config = dict(
    d_model=768,
    head_dim=64,
    rope_fraction=0.75,
    attn_scale=0.125,
    tie_embeddings=False,
    parallel_block=False,
    init_std_o=0.0,
    optimizer='adamw',
    schedule='cos',
)
Each number is 128 + 24 x the weight over its row's rms, rounded and kept within 0 to 255. Layers, rows and columns count from 0. Numbers have three digits each. The size before them is the row's rms in percent of the matrix's.

# gate: layer 12 MLP gate, 2560x768, rms 0.0292, rows 546-569, columns 0-191
# up: layer 12 MLP up, 2560x768, rms 0.0287, rows 546-569, columns 0-191
# down: layer 12 MLP down (transposed), 2560x768, rms 0.0269, rows 546-569, columns 0-191
gate546 096:086163145095124174116129126168195097126137100119133144122098092112110141104089128115105119091113159124183107139146086100177168131163073141131116112124113145136158141161108152165130164104113117124156148130111141127115153146128094095137138102135135115187162117131159128131109112111136101130143110129125114164155156137129141107139136120152120105115176124156116144152099160147092066099106164142122156168101150119133140136084138136122164140103127135140101101142161164146154077173105159118125088164124122097135113107118130121143095125130136123128118144125128132147139093149169109092
up546 099:101136117143146083130175115113152148134138147149135120137162116121145126166089121166113132169150098161143155101125104093112108156139134109137178152127107106100110095133154149111092140106112188126152132132116141170145127144139154138139130145112146171129089096163140151114175142153168106111153128124154152142127133104110146118119118125095103117153131133121089139147081107115149149136120128146134113128128111125085144134151110124122122125137137144115120142154135136152123138130113097077142126142143111175143111107119161149141150093181120115116131121108104155061131154161112150146
down546 100:101171117103147146120095159102097120163115134085116147167099136121141117159135091138147120168161112179129120119093085109108099173140149144137143131111146133139091137120140113109135095161130113136133171090127134102156110105121100110122119129126126116113108106135099088140145128153119107161144154126150141141118120155099132126113197149099139118148130132165128106144111145130104146103151126148120111116146114106128116147145112091101139166148138111143149164133116071120109156134133088154102159146136124138075114125117134179103128116129111158131116119129126127099168095123128125179
gate547 099:097133141096100157110126112162125110152109117134120141142168101147110116136112107133112159145101064133078115134162130142139132088063056093162129133111135102130176151124105151099110161139125140143147118137099124103162132112138178116120121126120085111101163129127139151082120125111108161101165079130111160148116104134156136140164114114125095101097146142105172119129113175114128140108133082128130089098136104111138127132094163118136134116105186141123109118099145087131085109117128106101166131143080153113135095122147116110162144143105185162123136119103120106130166127123125106149
up547 098:144133126107138163119204124076116145143149119140126165118142148162151166117136122104142104115097128106163163153106132114122151102152141134158099122091133083113156087132133155135073080175170113142105106123145123158069164140112097141090138113128146104111086132100125112107158120069136164098127108139180163121116124097115080107127109122119151118087111116140099058152134122144164112151111070120178127098096180151129122089133118109120145111132130124165139138159110153098120111131131139130139094112145151155117133131124137137143130077141111124156093103106083123116101125097118159134
down547 097:152145128102167146089174143095118108154173125146143157127167140168154107129152159096081121127121148168140158134113095166166086132136131126172107145118113117109135149112135112101159156088158100095150045131144109127117144141098116118129139178124132138156145110098129112102128115104106115099158143123097104173108144194133101143129136139069151126128136153157137097144138122108103162148126108167099155110119148112139146142130115126108153123127111155153113121097115145095148090118127112132136097150119118101104122144100154203141116092128104121151171165113116107105127092116171138144
gate548 101:177125118089191032129089135127152111125118115145149130144119114125103159142164139069143164101113139105129136148129180126146142138144123159094155127171127074169154090153114154107137138132127093118155134127098152146114149114098134141110121164119127124109149110178140113105155119097103113094100102101122099153097121104117135166122168116145125145121068135117130100095130135087091121150118145155129112104103114140135152135138157103104087160137111151137122159145122056101114147146121099092096111095188094156117100127122116157141127117138127113103153117109091111127100134105140166136
up548 101:064117145164124114104115099182116110101122142127107163107062108113145099144136104103092164129143121126124108126132171142122154119159153151137147087128122148137146159138123117119089199106190122121150192130079140120150094131126094173075089118066123156158092131141161119137135121173121129088127153133107104095079105139181164139135129116144122093133163140124133172101102103155138143103149140134144091157110106170108093190126146124107119141175115163122138105114113113114121153120111088147124141117068124107141133152132154146121098125111126124095102068135095147119130133148118101129
down548 100:119172123074100149121175103137122150140141135117093109098105137124103085130093121187106087135156099169140101124126135186113123119158107129108119155122140122123130148114098133125122106121123146122124087182106133142129154091098092129162128115113127129082150122117142133103130149108117118142096135141140094133134106122149086110116169097084106112130121188142144113177179147124169140136088114096129155142129147125161128113099114105143126096147100137129129129137129130121125128094150156136151099119135129138125133124106121136073109177144190171124174116145169095123122128130121160107
gate549 096:133127144122142123158101129157090099141134136100140119150148165128134120074139077171107092084120124123107106106123120125089126084120151167170139141102165147132107158156151169140137154128139122181110107150115106083127125122142129092125142158138152101094139146134093173092109155122131126089200187124116143094149065145129149099152120136124115093121121098115128130098135106129096121155100160176144127152169118114096114128044128136122089133074145121152112143106121108117139104096099114116155149125156133108168096118119118138150164129129154134089135116113136141099141094125107110122
up549 095:123097132119138104126152120130123126156163110158128143123128153136191112101141142168134162116121107049135125110130112136110113131092113146117118127114194116139118126108112123143085087143135144129177132144157155136174161152130105160118127168122096089181105122106132140145107106137112131120154103098191118116172113116120101128130108101137124132082119117102101141089138135124127169112105122120133150149130151106140106125107150092079110117116148155136133086135155136144147126126135154112125141162148147125134143126104207140144127122142084150101129097173116088120113113154144138138
down549 099:165090139118149131119139098142122187171137128139083131129166113128155118126115090111157148132080136098155161149150130127143115144113105122110111087126148094079127127127137125109110192167133098128125089106162133135122140124111129148167133133184115128131151128115107134099082122159144079126157142125167109098126124082129058133116157142098162134150144078172105112096147125122108129105138119118097096123117126125116101131097145122144157133155114116115159142102130141128110159105119109090149134109067159127142107100132138123129158131136163128189091150132122155130156141109159120121
gate550 099:170162104157116127142116087115112174126127092127152139104130121152135099090113145127075136107156088147113116115112129129112127107100109129135092140137121130137116137110157117185092155143103159140127096139150130139127100122123161095158155099153149141146127119127085120152081187149100160177084130141146117125161157127155113119100125147129120188123154144089120122140097117122142134131161119128131177157127116130118158122088153138161130154120149185139130117114136134119066145129174131139132116174130070119124118165133146114106141111134143121139132136115127134125116144109118117068
up550 102:151131146119132134113140148173137150167138177115123128113166090180087110162133125160129117135085097097129173130154136116124130149149110137096156124147148127113122149110109130109125129107130142147143139157133143091124140149097143156114134112125158101125092123143132082124153150112096112139139136121121170142127132121116138134226148173114119108147170161116145101104127108140134117093119112148142084115158113125123130141086102097152086115140134147147147116115180129119121135156170113124108137163112087143114122158105108091125122144112123178165129127145166147078097065168144141121
down550 103:137144119124123137134108121139166115100142138086141137102150112124133111121117100148116099097116136115106102126089132170127106137139141154092095138132135122132141186192107143108106099103099107110165170152159164106121113124137178108101139129163132116107148107118123107155156141164120189140142109148166143132130166179095134126074111147099097095103143144084116148135105145132153140145142094119129141152152141135154096134124146163143141159133170138147087106115108124107135131130163123117162142151104115129129157135119082112119151166126122091154176144144127147142135114135135097121
gate551 100:161136152139132104112141131123127140165154154108167167105130155141106087177107175135105105152179102105110094109135123148132121106125150118104115122077138124170108131101118102138100115163117126128138064164148144149162093138153101191160116137117099099114105152111114110168102131128138122126140145123131131121119138149107108115122159137135173107129171129136173108116154163118151096127093148162130169113155145121176105123142138154111208155145075098136092091119122118146125170143092104120083131131143128111082127099102121104125156086154105142110119141096133098102088100104089151136
up551 099:121118124116173177182120099138135137117118161091142136099100116170151123119164150151150145134116163106114127096124101088131094106156090153139132116157103082092156148163138138103159143142133110128132109116112136117168118116147134150129087148133112125076145079183142171126127188115150129137103100162137119150143125115142153112134084185129112112162123077132131107096079170123117134127137101100086112095108127113118089134149130101122135179135131173154073119127107103104128126146126116144144156070150148114137147126109102149155127140111157128161142124100136131155136106095120171122
down551 101:123099175144111120088134133132099103130122103088087130138107168103094108145107109094089122132141118147110091138090146110066114107115138170144145135156141122100127135102170105115125110099128114097112136147126170168146110129112140126148149131117113111143098124082111109144126096114125128159162125136123138122123133103079110103142147094140148148115169109149108111087144152115149122142106127140128132111132131129152138137132126143126161132139046149149145111131094136121112092130149131127129100135146137121126142130144115115115117140158139156104151104146119136113106142125075140108
gate552 099:121132128170105133069151127114086172126136153100156112140155137124123115082167110184120145150104150111101075170106068093149123106113117177113151087130134120162151082135090150098165125140121123129138170159134133107073135097151107124102173101122142095149139153145157126145140108159083062135102151144126079141119125142120110149123138132142124168141147091081108079131106128163121127079157148143172142138084172112135137063170134135144131122149156113112151115126105159140107123110129131138125157118130127121098110169102113163120115125112159102138110138074141136145125151115117115147
up552 098:104145067110169137102089124061131129124122114142107150152135128129091111093138093120152112112153129077110114123112163127148125158156115136139130130141177148137113128134130143108124120132137152190153107159112105163126136143127170112104144146171110133121104145122127127111121091127103074112099101125136130119128112124088076102137141108111113115179131165143143153092126152106139166159121124155121081134122127121171124126135100113120130121099101173158150153155125105122102126144133171122144142135082110130151140132155176099095121135134160086087111106171168153118087150116154100123
down552 101:123135106103124142118124092114121129146134162140141114126160125147142126101087125121105134141108146119115104128130103172151138119125121134170097140107082129112133123137115155139146146134150172140144128136136082108140161132158156128170139138140078152129098118091079143138127104155106101084149117086160153132113111098164095115143106145118135122177164127125095120178106131141130142127097126090105109148142144110173169109134107127150088129123117122115141100147120131160105122120155126098119141134109142154157139171127096108107121143139144157125127113142144164106131124133136138114
gate553 102:116132147114165088130115134102125120067129084133167140153119140092105143103163106116144162070151150087133082130147108101144140143112122133134134092118100121116137119144144107104145165108119087148139105131080127146076114113096105125093118148119119200148112128133125121155142105119128125114099148134163113131163133130136156136147135176148085143102101102116091134131130156153147170114140126099142146100127133100116099110138118103164130130180182148173139087145126146150155122137133121136164140141143112144136149120136150140144080132105144112141112111135130118122165139154135155148
up553 101:102078099167087113111107141126142110185109107109098156140106139137139115106075175152133134107146124108133122160150138125147132139168124146186132084094102129129146079123134156075123113149055147130149158125115131153119161087105125088145100125104105127140101124155073150111137122143126172139092179086141148129125114149153159105138143129139115147158128101085117105164147132158115097146139127086121107104150121107142148114089122158149113104106145086135116158137145102120124120131149080133084138118117133140107115133123123148103163124158097121079165129131108129133132121101127114126
down553 101:086125138117149091098101166180129153093089145167179127089102120164150132121163133149090093118159081110117077104124093110097134133128162118138136147143111151096152142127125123105100115121147150145142147137123136129118119110117063172101136139116116094086114136131088115163140141095124138123080133137115127137122134102127141134131078092137120148160099123134088135152185149155113107171138122144158114130131119098138142130162137141170124129134155143092198093143123147119122124181116098141147143133165161132131155151119152112113116141169120121107155129107102137143137118142112161148
gate554 094:140131152122149145147146109130144108144124131131112114103122114139155122143142113093079113156147177166127110104102149139096158118131116108132155094143124141132129153120124121174102131138136145142113178122085136079097138125181086190152193128142185142143104105120163171136101107123136091067118104111085120115114084132099165145127158124120124129084159103110158095121115137129124151192101159189154115133106132143125114131134117158097145115182143123122148157126096140148137123123083124152095120114110124114091057103074125104140133142125096129150130124161152112139135094140155086126
up554 097:115132121107151119100154114093123132159127085118146089134110132133115109116104118108178137145109135111125145119106143158138148118150163105134141133098139144133154092145156151144168110096144123155130113123130113132129130102107091107119129179134177137088137132088144153128176117105085131142100112157128164109093131140162097094132120099138125130123103157099081121109112074114121112120091119120143085091157113092161112145085133130130173111118113136146129097134103143162142154130092090111157177178152148122152131135119096145107158178083121144144084113122144174165150122088139113127
down554 098:119154125110114118132109140137108095110162174137110125138162136135132172123107135135112139143108109145186133154120096143135130129116114112122099110142110150131118150096153106134092138167097128083119097110146102118120115141153151134160163111115085110166132139132113129131103154153108145146152101120087117143141163124135160154132133143146147093122145068166154098142145155124154134122154149153120135149103138155134077105138137124146096129120116120137102125096171114119131102114158120114114137166104120097098098081124096126139113084165127094124174089137140073108139109157096122107
gate555 099:127109135093172140114115156085122158090124127129139152092112135129129126146120123120166160130103141120144142127149095069143125134117156140099107184173099116179074135135144156096162125090166151152084085099120137080149102165117156112141133109123128110106131158117119146127141141131137080123149132151146153161119117155081125157089116136135092144146086132121109126103128142113147139145143109107100127137154121140164099098097079143088106116137142149122164130158169149134118133127131179137137050111194129156111138112153139134126170111122140118118157070123123140134100167132102162125
up555 100:146192151179123141145181108138136153115123136181109134083094087138138120139141126116096143124176173079174113142133129126180160150144126074138160093129164134106129152151139133098175091116169114149133145108108127113124120143124097131122112140150143119067174131121151165130112123133102120144121111135113135131165131140128106076127165121133185085092124112113155131125137071132130133089159169101096155131119133134144136137129137133147111160144112153096143109077118141175150094130101143108143096138085135152121154124128126191118179104076111121117152110132135132123127168061082084110
down555 097:119125119134131113112108142131121171125124105145084107152106129102084114117142081197167108134162132156149172155105140116127164155112114172140157123104130122130119141117141132119117138129141121115104098143108163112150138117151175113121127098149154085115118147134112106142116128159112187145145129132114120167143169152114148089165129148135166112147137180117112145149113132112161135175132144109171148152120099128173100097114135085129070156138137144111121142136153164126127150144138114162147164123143122108099097108121092119117156146134113120164149105141162103169088151149134170118
gate556 106:132123130125118141154127101158105079122115140178117126118170110111127125135089125151158146166141149102149144128117112164126129132118144160098145117134129088122124107150113083062154144102133116161145131154133151183088143091120105130173106149112155077163119192130118133122154087122146100104152107155087098136158156138162128146137164135086127112082140139137095112104159134124108115130152158163163135165155137125155129147145124154108091153166127089136137109142098129115142094134121151129140168148128187184091121107146151162110134134169121103138124129108125125131131133111085085132
up556 105:080121135136143112117133126163148152123142113067124141168133088112131146115124133114133151116149200182122118168137125110153147084140128136084110138121111123140122111108127103134099114121148120160102154103128144147122082128146136121118117173139116121123159112091068123110139123134129094151145125135135121126145148138103098081145111134133138137156132125092117136141131115118124133097080113046115177135125157160161158133136136106109109080102163138113161077134131152148089151067134181110103125135113117149134128116131134169125133143115104156145117151183104133079139129094147144116
down556 107:101138129140127138168107106144160159170178129152118138132134100145156140149127102076131154111106151141148092158098147155129157115120141114147140125099117110104101144127112134129100135132106166124133095139091151174105179171179135112119099157144117163086141109065111130107133172161124099148137137127135082131158114152144130083173101144155161128123135124097183109123156121147155127119150114132146140097139112156154143139152158125111132129122091139148095092160138148141106098106159136102134109097102099120111115128112129124141098119107085099126143144142161155123103133133165163138
gate557 094:149086121161122080137137120138131109150169130138131124127147191135113109129134161156116129133132137104131137161139101157129133136118116179151076121105111122141140168083141103127106133134145091168108130149144124143147153111140156141155113115144117097121132108092094138124133126144180108139128122093143107177109158106156139104090110107131131150099156100125139153160151135148098129157115160123111188139141133137113129118142128120126072112206145135116088107091134148117094130108138125120123143113116152142146102093090127130106124088074178113128159143133143128137124132130151130091
up557 096:153124141086129125147118153121080123117107145144157138096167116110142158130109175126146125123145119133117116076119106111091135154134130131142135128152127178154112105123097103152138142122137178140156147101163121160123116132118106109099200139123139127146124107135142102176127107102150163155108154138104123119137145122093144133097132182105132112184169117132117131118161173145114145087125137126142158125145116119100137125140131102154152133105154107139193110135135069119193145137152114137148135142133148095169154119130151136101139154131109143142144097117130131117120110168093180152
down557 099:137112171123124104124139150115075124130109088160101128111164156085089137120133146149087134124137125120120102128128110148153103172148131150149150134123124143138115139121106136142112125177157107111124113134135136177147128144139132142134154086135071075116132083072108101126124160143163127121129161074080110162102163088130174128134164143144143151131156122121162136132138168135127107152135171136101209125118132160174122140149165091123128101131120127135111109115133071131109143109128161167129124117104151105196115114099133123107163124136172159114132135145177125147144140138131089126
gate558 107:080162100140077141105152081122170148106155117111128111095149128142141108151142146108092123101137110140127150148128111176112157139153127159090137113138186085095137157150131119106163105124141133140137112165144181151099157108117119093101144119099093141119143168114137128183147090141071119125064142130113108148151077139129087162150144080161102078115126094140119095083116131132145130093102096151158130159119129146140135127140142129126156098121109110118134116092143141111115110111171114121148133170179102105131160130102104100129158127125156117153151157123174151151129121135128138099
up558 107:132163113104120136145131129126188107120165184127145116096094147134100079158187111103140110126128111136147142118142156119123166149100119163135131150140115141120119137171126101154124128074134114120095109110119098147104174142110126097096145112126155169150124098105135116147092149141115136103150128116167149139123097166145116131139126151113108125116066158107143097123166115075124076148132098121134133136136150109126134153140109112108139115081129170132143126151142122148136121122112148088173102139138118082132131128131140137129149144128142091103109100127163154095126108167124125156
down558 105:101151067159121112177106152129149136102144134110129152105114146095147093140092099124149125125106124150160128114144134145094108138139130168139162151122101109117127212133120139141157113079098098095094079117163088143100130096122113147105118120145121141142136118114134123126157156134100117127142117128110144111178130170112121138156114141165150143125158132113127102132156098112117101118149102120145129172166146124117152132177116096107117109100104124149114128165086100118134131096124149115106094132171138146141115128130135112163133117095117106121118133153145176109118121137137117169
gate559 101:130109120076131130156149077144111107149144152096087120129099076103105094089153094109120156155092110112120130157134111112137108117153121154109123133125109124126174108109126166128104117161129102129156119158151134141102108119134170171147124111094122069109128125124150129157122121106102141116132123149102102118090118131140197100144148098123102082143066122137166143122087103164124097106104164139138094126107125098165116144101125107113107159146123161120117137116137100119139132135143108149136140136110120159119132137122111061143082135158105094183144156111148095109129127115105126138
up559 101:124141157099112138117143131153097174146154137101116125143142116120128136141132139061117132167120103137125119117129099108157133089136098158150146144144160131107106146110113147141131127147114167119129152156107114164114085088080096094158112078116132187116140188107137083137151085159115098134119161101130110133140144121125096141155144113123120092088140142151112147126135097118130155090120124143080126100126099131103152134127135105112156113127110153119079096149120149119104070115136131154105122110163123140126134169108148104118113138128108111118107115131131142106170093131084097098
down559 103:127117166099140128156093126121149133143117128117165135140147159131116120118148120135113157134078133178106114142117137113101097114127107115103109129135148121103136142138125135149167124121099136128108130159119168155160111122155145115125134089134110157113112108135130103120124121144177138085104136141141137156147117164119122103081118137105080167135132163125152145124108124127095095099117129113132115126113083148094118135158099099115117156100133122149154138122151124123109143124150141136127157120100115118114132110098112135153134147090106136178137106153105101127129164164160119131
gate560 099:145140151144109104151130123135153170109093119125135094140137102128132176078095150138089135154184156118113119111165147142117154171117162118149115128115122112144144101090097105151147125111112140166189153113176158142141078114128093117091113130081118119102120125139135127167140105177118126098128125099120132137146142132110130142094157119142121129140166115180116147144133145135147112110150126091141115149124142133099113151168134114147135110128118137099136132128123119120126090112129163122120138150121112162141134129134126153104099123127119104179129078096132133149132136153106143119
up560 101:168111152103085143108089168108134156114155131123107121109155115119142117116139110141145120142155112134155098093179106149123162162141143122146121087080194108138095186136144138138140116164124090104067115124105138142112137120121123129112108143095145137132080128101160146170091104151139150145145115143147134135134116141155114137128111143089126128166160137150142208132148127136148079112145119143148136093159124111117140100115131147145145128126159125172131082154159102164089148161123076107192122161129131131132114149136172130145144112158134151129154093114165098125147107141142115084
down560 102:132133136086141129139117110117137111111113132143134139123141092117116091096107130164131142165151074169174185140098134147126103127089156129115136130148160100147149119148113134124150108126134123138115121095152141105135146125123141104101173103150111139135152162120044137136155088117103191127154129121141109091139141141121107146162124141137124107120132149121093117122099131132090121120088143155112063149096113093110138126155107149145127118110116145142144131149180065114126126157131170114145157113127117136121086125090101150114127123121123092136106102114114097068108137114091090106
gate561 098:113110160103116077121128098097123134145160086136075143151151101134159094152111125119149201139109145100142121137137077122146115116125105130173160119154120086092095111063126129122093122143109114128107117136110137110098157085128155141179126127152181084100094177139109148106169104129116137128159154155106067106152116165150160129113137116137119154129152113161144108127127110112154156117138139110154117131154139111147168096091127100171148115118112131080116125153165108096147118103133100145096102108134080127122137158176151134082128122142116127148107102116146130152130119099090148118
up561 099:123135105098116163160134110110135151108101123112158123150148119134139143134112150129165110085126074165113082140151088159165148070081123123129137162096152129149135136138127128151125123137143108144104143091124133164096113168168107114138116060138120148102107155110162178145113116125078126128122156146152111160090135093105130141139090164156109136148147151123115113160141116140146127142127131101109092087143136115148113097147112131164103129131171154133153132180096168106113098101176090104131102125111127115167142132093132162152134058079141098142070132119096143144116149091127117083
down561 098:095134107129131105113114118161123108132129147131113120156107146134138146146110115120096132143113069153135118153137095086136118141127156138130109131141165112138141131119101150146151163078146137162111107141116183132133134065190131117156131093119124160152127103156101128145119117134151128119094111144157120115092130132134047139133137161127151096088097130141085177130142113168151103096136164126112108149172121142132126129131126113103137172135169117109118200136094130127120112123132132117171083172116124161158150115143115158162138071135159079123110108146163142192135134154134111151
gate562 094:161150143133139186089155099141110138101114115145129094100107125103138122096125099149145149157113105144181154124133120107155112151157118135122126135116113103165153130148133133096141099115125124114145095145135118126100092134136133104145123122110097094088112133124167123137103065137113066141145150140130120205130094132129126148165126077110126123133140084118142118107110082133131074132136145106087153128123100088148092125126163116143093121141121135116132146127100108096112084140178100061136177156121143104089104118163136126115169144103127151070144108171089129137156124141098096149
up562 089:152114118174112101096124146106182139148114137139107116205120124145123173109113116098096115181174138153119140105150130156123106132130169095102148177138181105099135083151119158097109137101143098120119150127082150116144128123085106136127149152103139144111167102134150130119139138114147138117097111065112133092130126120116148113072052130140121107043089141138141152115119164156133096119111154136162089151080099139122115100125121134109142186127136116118164124123146121128118114142108129106146111139112157125106124157113158163141126127148093078158114124120093162115084095137119163146
down562 091:147141121138092124104096114143154103177102102089107107172124135137092109129160111094169149097148117154172124108192131104120119110106154088141126105141133121166176169167125106116151137092088115144141149138120153146111156150130127111109144149103111117123162122146121100092081127127120124137154094144120105136150121106142125117159115110124067087114105096152137105110120146159145111131128142135141131125150098111178088166143148115105135115143143109126123159106112126166131138128089118139125150136108155150120134138112134150132125130150146151153118113120154129162143161067177099106
gate563 095:183165131077130110127118120143143107136148121132111122127118140118118102122166069143150112058129124139100123137106150143147152102117115107156111131083138117145165155139115129095152099123149175157106156151118150119138151112153173110121113126143115148125092109134144091115106127179144125180142115135152130153110110144084095167117119158098174131127146107071158174144131150134127134138095133151115133129133176114090129121081136108138124114145145119113123079132067128126099114156133142129166136116166158123133095117133134162152113171124154099118126113117074131126101082141099116080
up563 095:081159170091143130115147142094114163129135088100134136140071124117107106095083137083079149128137122141124097113131131146109094099105162158128105097146154149107107088141128082183098108067138148131121137130133117176164115125146142105122144128118106117150162134146096134156162142157068125128105112122141126120121134162118145118132146149160176092123136120174153081161121118138088067134142119104099129102086120149129163140125129150121151140092089151113094151101087089141108150129165125098121120130103107136141138121106130092143117095109116087131126131156090118111112106171110115150
down563 095:088109151106127132126145124146106115104124126092128134105108146142082121120109178134175117129105128091144149133109088095094123133122088133147158085136100109102161172106140116144093148123131147172115105098158176151179090148129137116135114101122168100124099187126093126091167153135130129162113136116100125145130130123130116111106158138137179105198117102149110120127167093062103117115150152133121146051102168148106151158186133142099115124141136098110091106136144146097148179132137128120132093141135151106099151091124121101159125104093151143134136074138114130071138085126145182126
gate564 100:174118131080087179137158138152126143100125140160149085118137055141098131153111129122137129091150140173113146124165107140125131197122121117130138106144137129117121115140129095159147093130115151139099145147183099095107173113173150145124067151155109116135126099100131112109137137135112141086070127103132156105132132137087106159142130140126091137114111144161151183132109119141083094132126110140087101119116146148136133087111135114151117111116149112159140108098116141083103107154137156170154130186141145141111112153151191155134147126149136093142121131138135114087105111139105166155
up564 100:141130142114108091135144134126142145145125090120109102108128122124124093119129105149172157154123120149138111103098143173125146080150115135141114160108102116180142123160133124087164117109085150165116113127116127093098108132131171093100149155127179117096151126113140148105125130140172139110099119136085165131208095128110105166116087135154133107107130115133135156100155132102114121128105152131143117134110132136132136124118125116137142107105116109146155093066127148166118131158104155141137078132130130083171125115094182143133140121123123100118132121138136121134081131111134092166
down564 098:127148079101126114127185135128135159136125092091133162165119095106139114135114067120151129124099129126124092096160103158160125104139127072143092118118150145112112161141113119118140117169097132102079126142166130150145136157115066163189107161114097175108129124148148127155137092126108159115132115121137118125147096173141044134084169145168111118119104115138095109104104118168094091119120152143155143153140134155148136121128105138140151144126156110099138075107083126123168092152121117096124164125146097141152164115134101122088153113128129115093127154142116164133111103081126125101
gate565 103:147132194134135138103132129103133129137145122147155156059123161142187133159100122134100132066149113148116171128131072096116100193147122151117143147091135158136120136143127140155159092093103093116186173136125101109116110137116139118106125145131133143142138112126131115106125152122113131130113169126122150168155125144130127114142111140139149157134163134132152172137114122139091153153142116098116168149117160163131119117094158113105125140153117135127139124150122065146111121130165143166093113104152158101107106156089161144113121111098117110171139150140166133125126133159158174139
up565 104:120143116131110173135127118111137100078073164123132116075161164102090144138121138150109111081158146098123179139157097125147093129127150100152115109130129156153129148142157090110153135097110180111148106135161151093112102109112109152122140134137146135108120105154120128137161160101115147145152113148067112096101125137132105141120121126114134140130164159152121168092146126104125121137147057120100109147122137143129152149120127122108142117121148146138173125148107110080120147179168157158134120126150112137156114123146141128106136140141164124094174120185154143130127080127129079149
down565 104:144121131115096171128141149104182142118101127151107118039157125152115160142101097183114103128154089097156179136103153142126136148167099132149076101121116125109092154113161129159162057118150145108113144141132125121140126129085160120119151093141148139145141083070153154106149159097110137132141134141087169161112104111129161086129143156117146132109102139136089146117090153114138167157157131158155130145096109184134145119104127119151102116144157128124140143123117088124133141116158152123102119151112123130093094125075115126135102167136095139121137150102133106123140115148124149148
gate566 102:129109123167122130124131139132092108135086130140109144100121106133148091139109117126092137115149105073112139119146131129143118147087149153124134153125138140128131103159134145082124092136113103159137100134181132105129125112128100136095145174104161184118138092141128080146172138121094187112098125166106141135101121147110150140105116107154149143123098113163122138118152165100118113136122107130108100085118150111139129141104114113106132137136141120135120126116124078106118129139122097128144148116135151133125119120136090136146129118130124129126143106116153087099134091150147169124
up566 104:144103105109090144125095142125140095116105145135124165133107120126140148088136140110164116119172159116128136091102144196134168136100151126100125122101144117131115101106135115114091104095133150191101112123131117136110084098134116097121143098129145114121115117103119114124149103130105101125103105126180127109110114143105141128103127116148152124105117094113167142120094114114144167158156128112100086113145117158096125129153119080153096170145142149126120113097113174102131145116118142109105119151134143149169117077111119153114087143134116127099140142172093141141155123092095147118
down566 105:130165131135166100118174148135162146131093131099084083152129174097139102083157140134134143106092148171162132119104150115129120129147127134171106117117113104102129133098104165133123144154132124113123143153146150124162157122134124105106120146138121092130105092126154150137118082133140151173100164117091090121140154085128066129122109164112124135216141122102167109128102162122106133130138170123128162162210112108142129101119096147110156121122113105114104122141166176105127106120139114153114170112157114095131108150156110144121168135105117171153141158150074125162163164138130135093
gate567 100:185056135162135089137160134134108146119121118138145091146143098136113153120147123138111098155148120148123115140108111119126107121125122131110142101098132115141145099111134136091139158131117112146160111127160116179122147107068143138129066122087164131123126127122146140152172166115145085117152152119184147180136149126153120155118117089121118092148118151148083165133123142094127144133110180139115111130109088106117183108100125099167072103146162134115136140113117167164149117135121093070156140111087147102102131155120140153107129166106121145102156161132093141118106136100155102111
up567 100:144164195090154174142175119103150132126147112120104138110169135208105143131096120152084105136110124139092121173138124118149066111138117105111113135107183103089142157148146134129130172110140088144136121113169186180114108130140109089140141127141123160130154108136165159097151089141121130154081136109179140107148132130101105136097135125140104114129135153092109153154151141121174124134116174136145093091145120146110152165119116137115115137174122141162085151155130113137111160145140123098138136119143174148128100158149132117158104167110140119126109146113117098151109120126178121117
down567 101:161077167132195148131099129143108182117082111096105108087121107160150151133153119076119119115094098111105098100102158144128153109138171114096114192117145135129148148174124134153121093093098126113079123134095157163093155109160107125136123105136131119112100104136072137115116173142098136155095131115144141103181155092126153150124130117142186128092099162150110152148138110158094140094153171131142113151161116163103119135144109112114146135153125138149156149127088147114148124142143133132137161136117095128174131131099114149111139117173111128093163168139134135156139114153086105107
gate568 103:123120099174148130120119100106074128146116101133116103110124092117117110119131140123147135109109123113184173135146125112092106139149100126145173123144122079116135135150139132130157134125141133073123145173138121109112171127066138133088126140079118097082140131077148092120140144098176113160119108167111109114135117154188103155124140139150108136117116092141150076091133121154095116094115115133106136120120122122088130126118097089079168120120131107092137132109170159108149094141116134069111094154101131124078097137134132116120095128134129165140162114088150116130117118158114103153
up568 096:109142130122128136144132113176173099114165126096153124159162143154144113102122160087109148098156137146108122107129126112185120104135156160123121131123160168190113113128119138063117152121121142164135132129104123130113141100140141118162155125148126161126173107144093137143161174138114143130100131133144110154107148099104152093171104125107144107126117126099119142120124180147147125129110117117141137084130104109129088081126130131139088099114129158118140163115129128148123144099119126145155142117123116115156123108159096100159146126108137160122100134126121144154139132106134102112
down568 092:105148141109135150137147140148134135123109115121159114132131133113148107131129144102075153108117140145120129149123122149115154102108110140167134149107145138145118119147141145136105138098147136177150134151152139121120137086180145132099105152120125108104126117111126107150134132109123137127119118138134139092113122151120146125120120130126120149113142093109132110134116153147125103117153111128119110089119142125129153121093180131132143125133120126166141130115092118102132121169110129122141099143159134109124117122120126146128122090124130130165154138091164138121125131164143145161
gate569 102:121104151128173141137136113083117172143140105162087121082118124105098148156109135166116163167142107119125125175111127140134118115095132135138130092104120087134154143134130125136132119125111159119159123161161160131124163138135139127095143092091146125100120148145132096127142111139122092105133126149114097148121151153079147086138112122126108130161111159142094127127092134145118149120139118168155150127153157139142113177129106100113140116082119113110120144112146133077110100140137102167147174169063147135113135105131134123118123150180100125137132176127160119145114123116152099141
up569 103:100074119096169155149161146120136153117130132110113119138116116171108158128124141099098114127131099106061087118106117117117167168113101142140099147123076133128111118079131078171114148120073097106156100119124145139119129109132167120120146158109129159114106105123132124134159161129153178157122179132128111142135133171143149137099119145117178119169151073188150155154151143117141131147145060147123137123124141137129145149099141121136149143161125129139149120102141109112168111119119133138145136099113116100091128168109124070110098123137127126176107145115148117146143085138140108156
down569 102:142121133141124143141129114131099105135152152130112146159127112115127116142128130127096182099125128140068108135116111140145134154119105140129148115121089113132127133141104123143068103143136141127145112101095083150097155070114107169104123152149151182127105112119104149119182117090162145160086122121174111127136120140100146109101160123128128092125160114143118122170147071125136127118105098125148121177101127119150089151136113140100146150088087141118088131130115110151141141123101140145171117129150124133130153118120105125107114186115088112174098113168107121099141161116161124124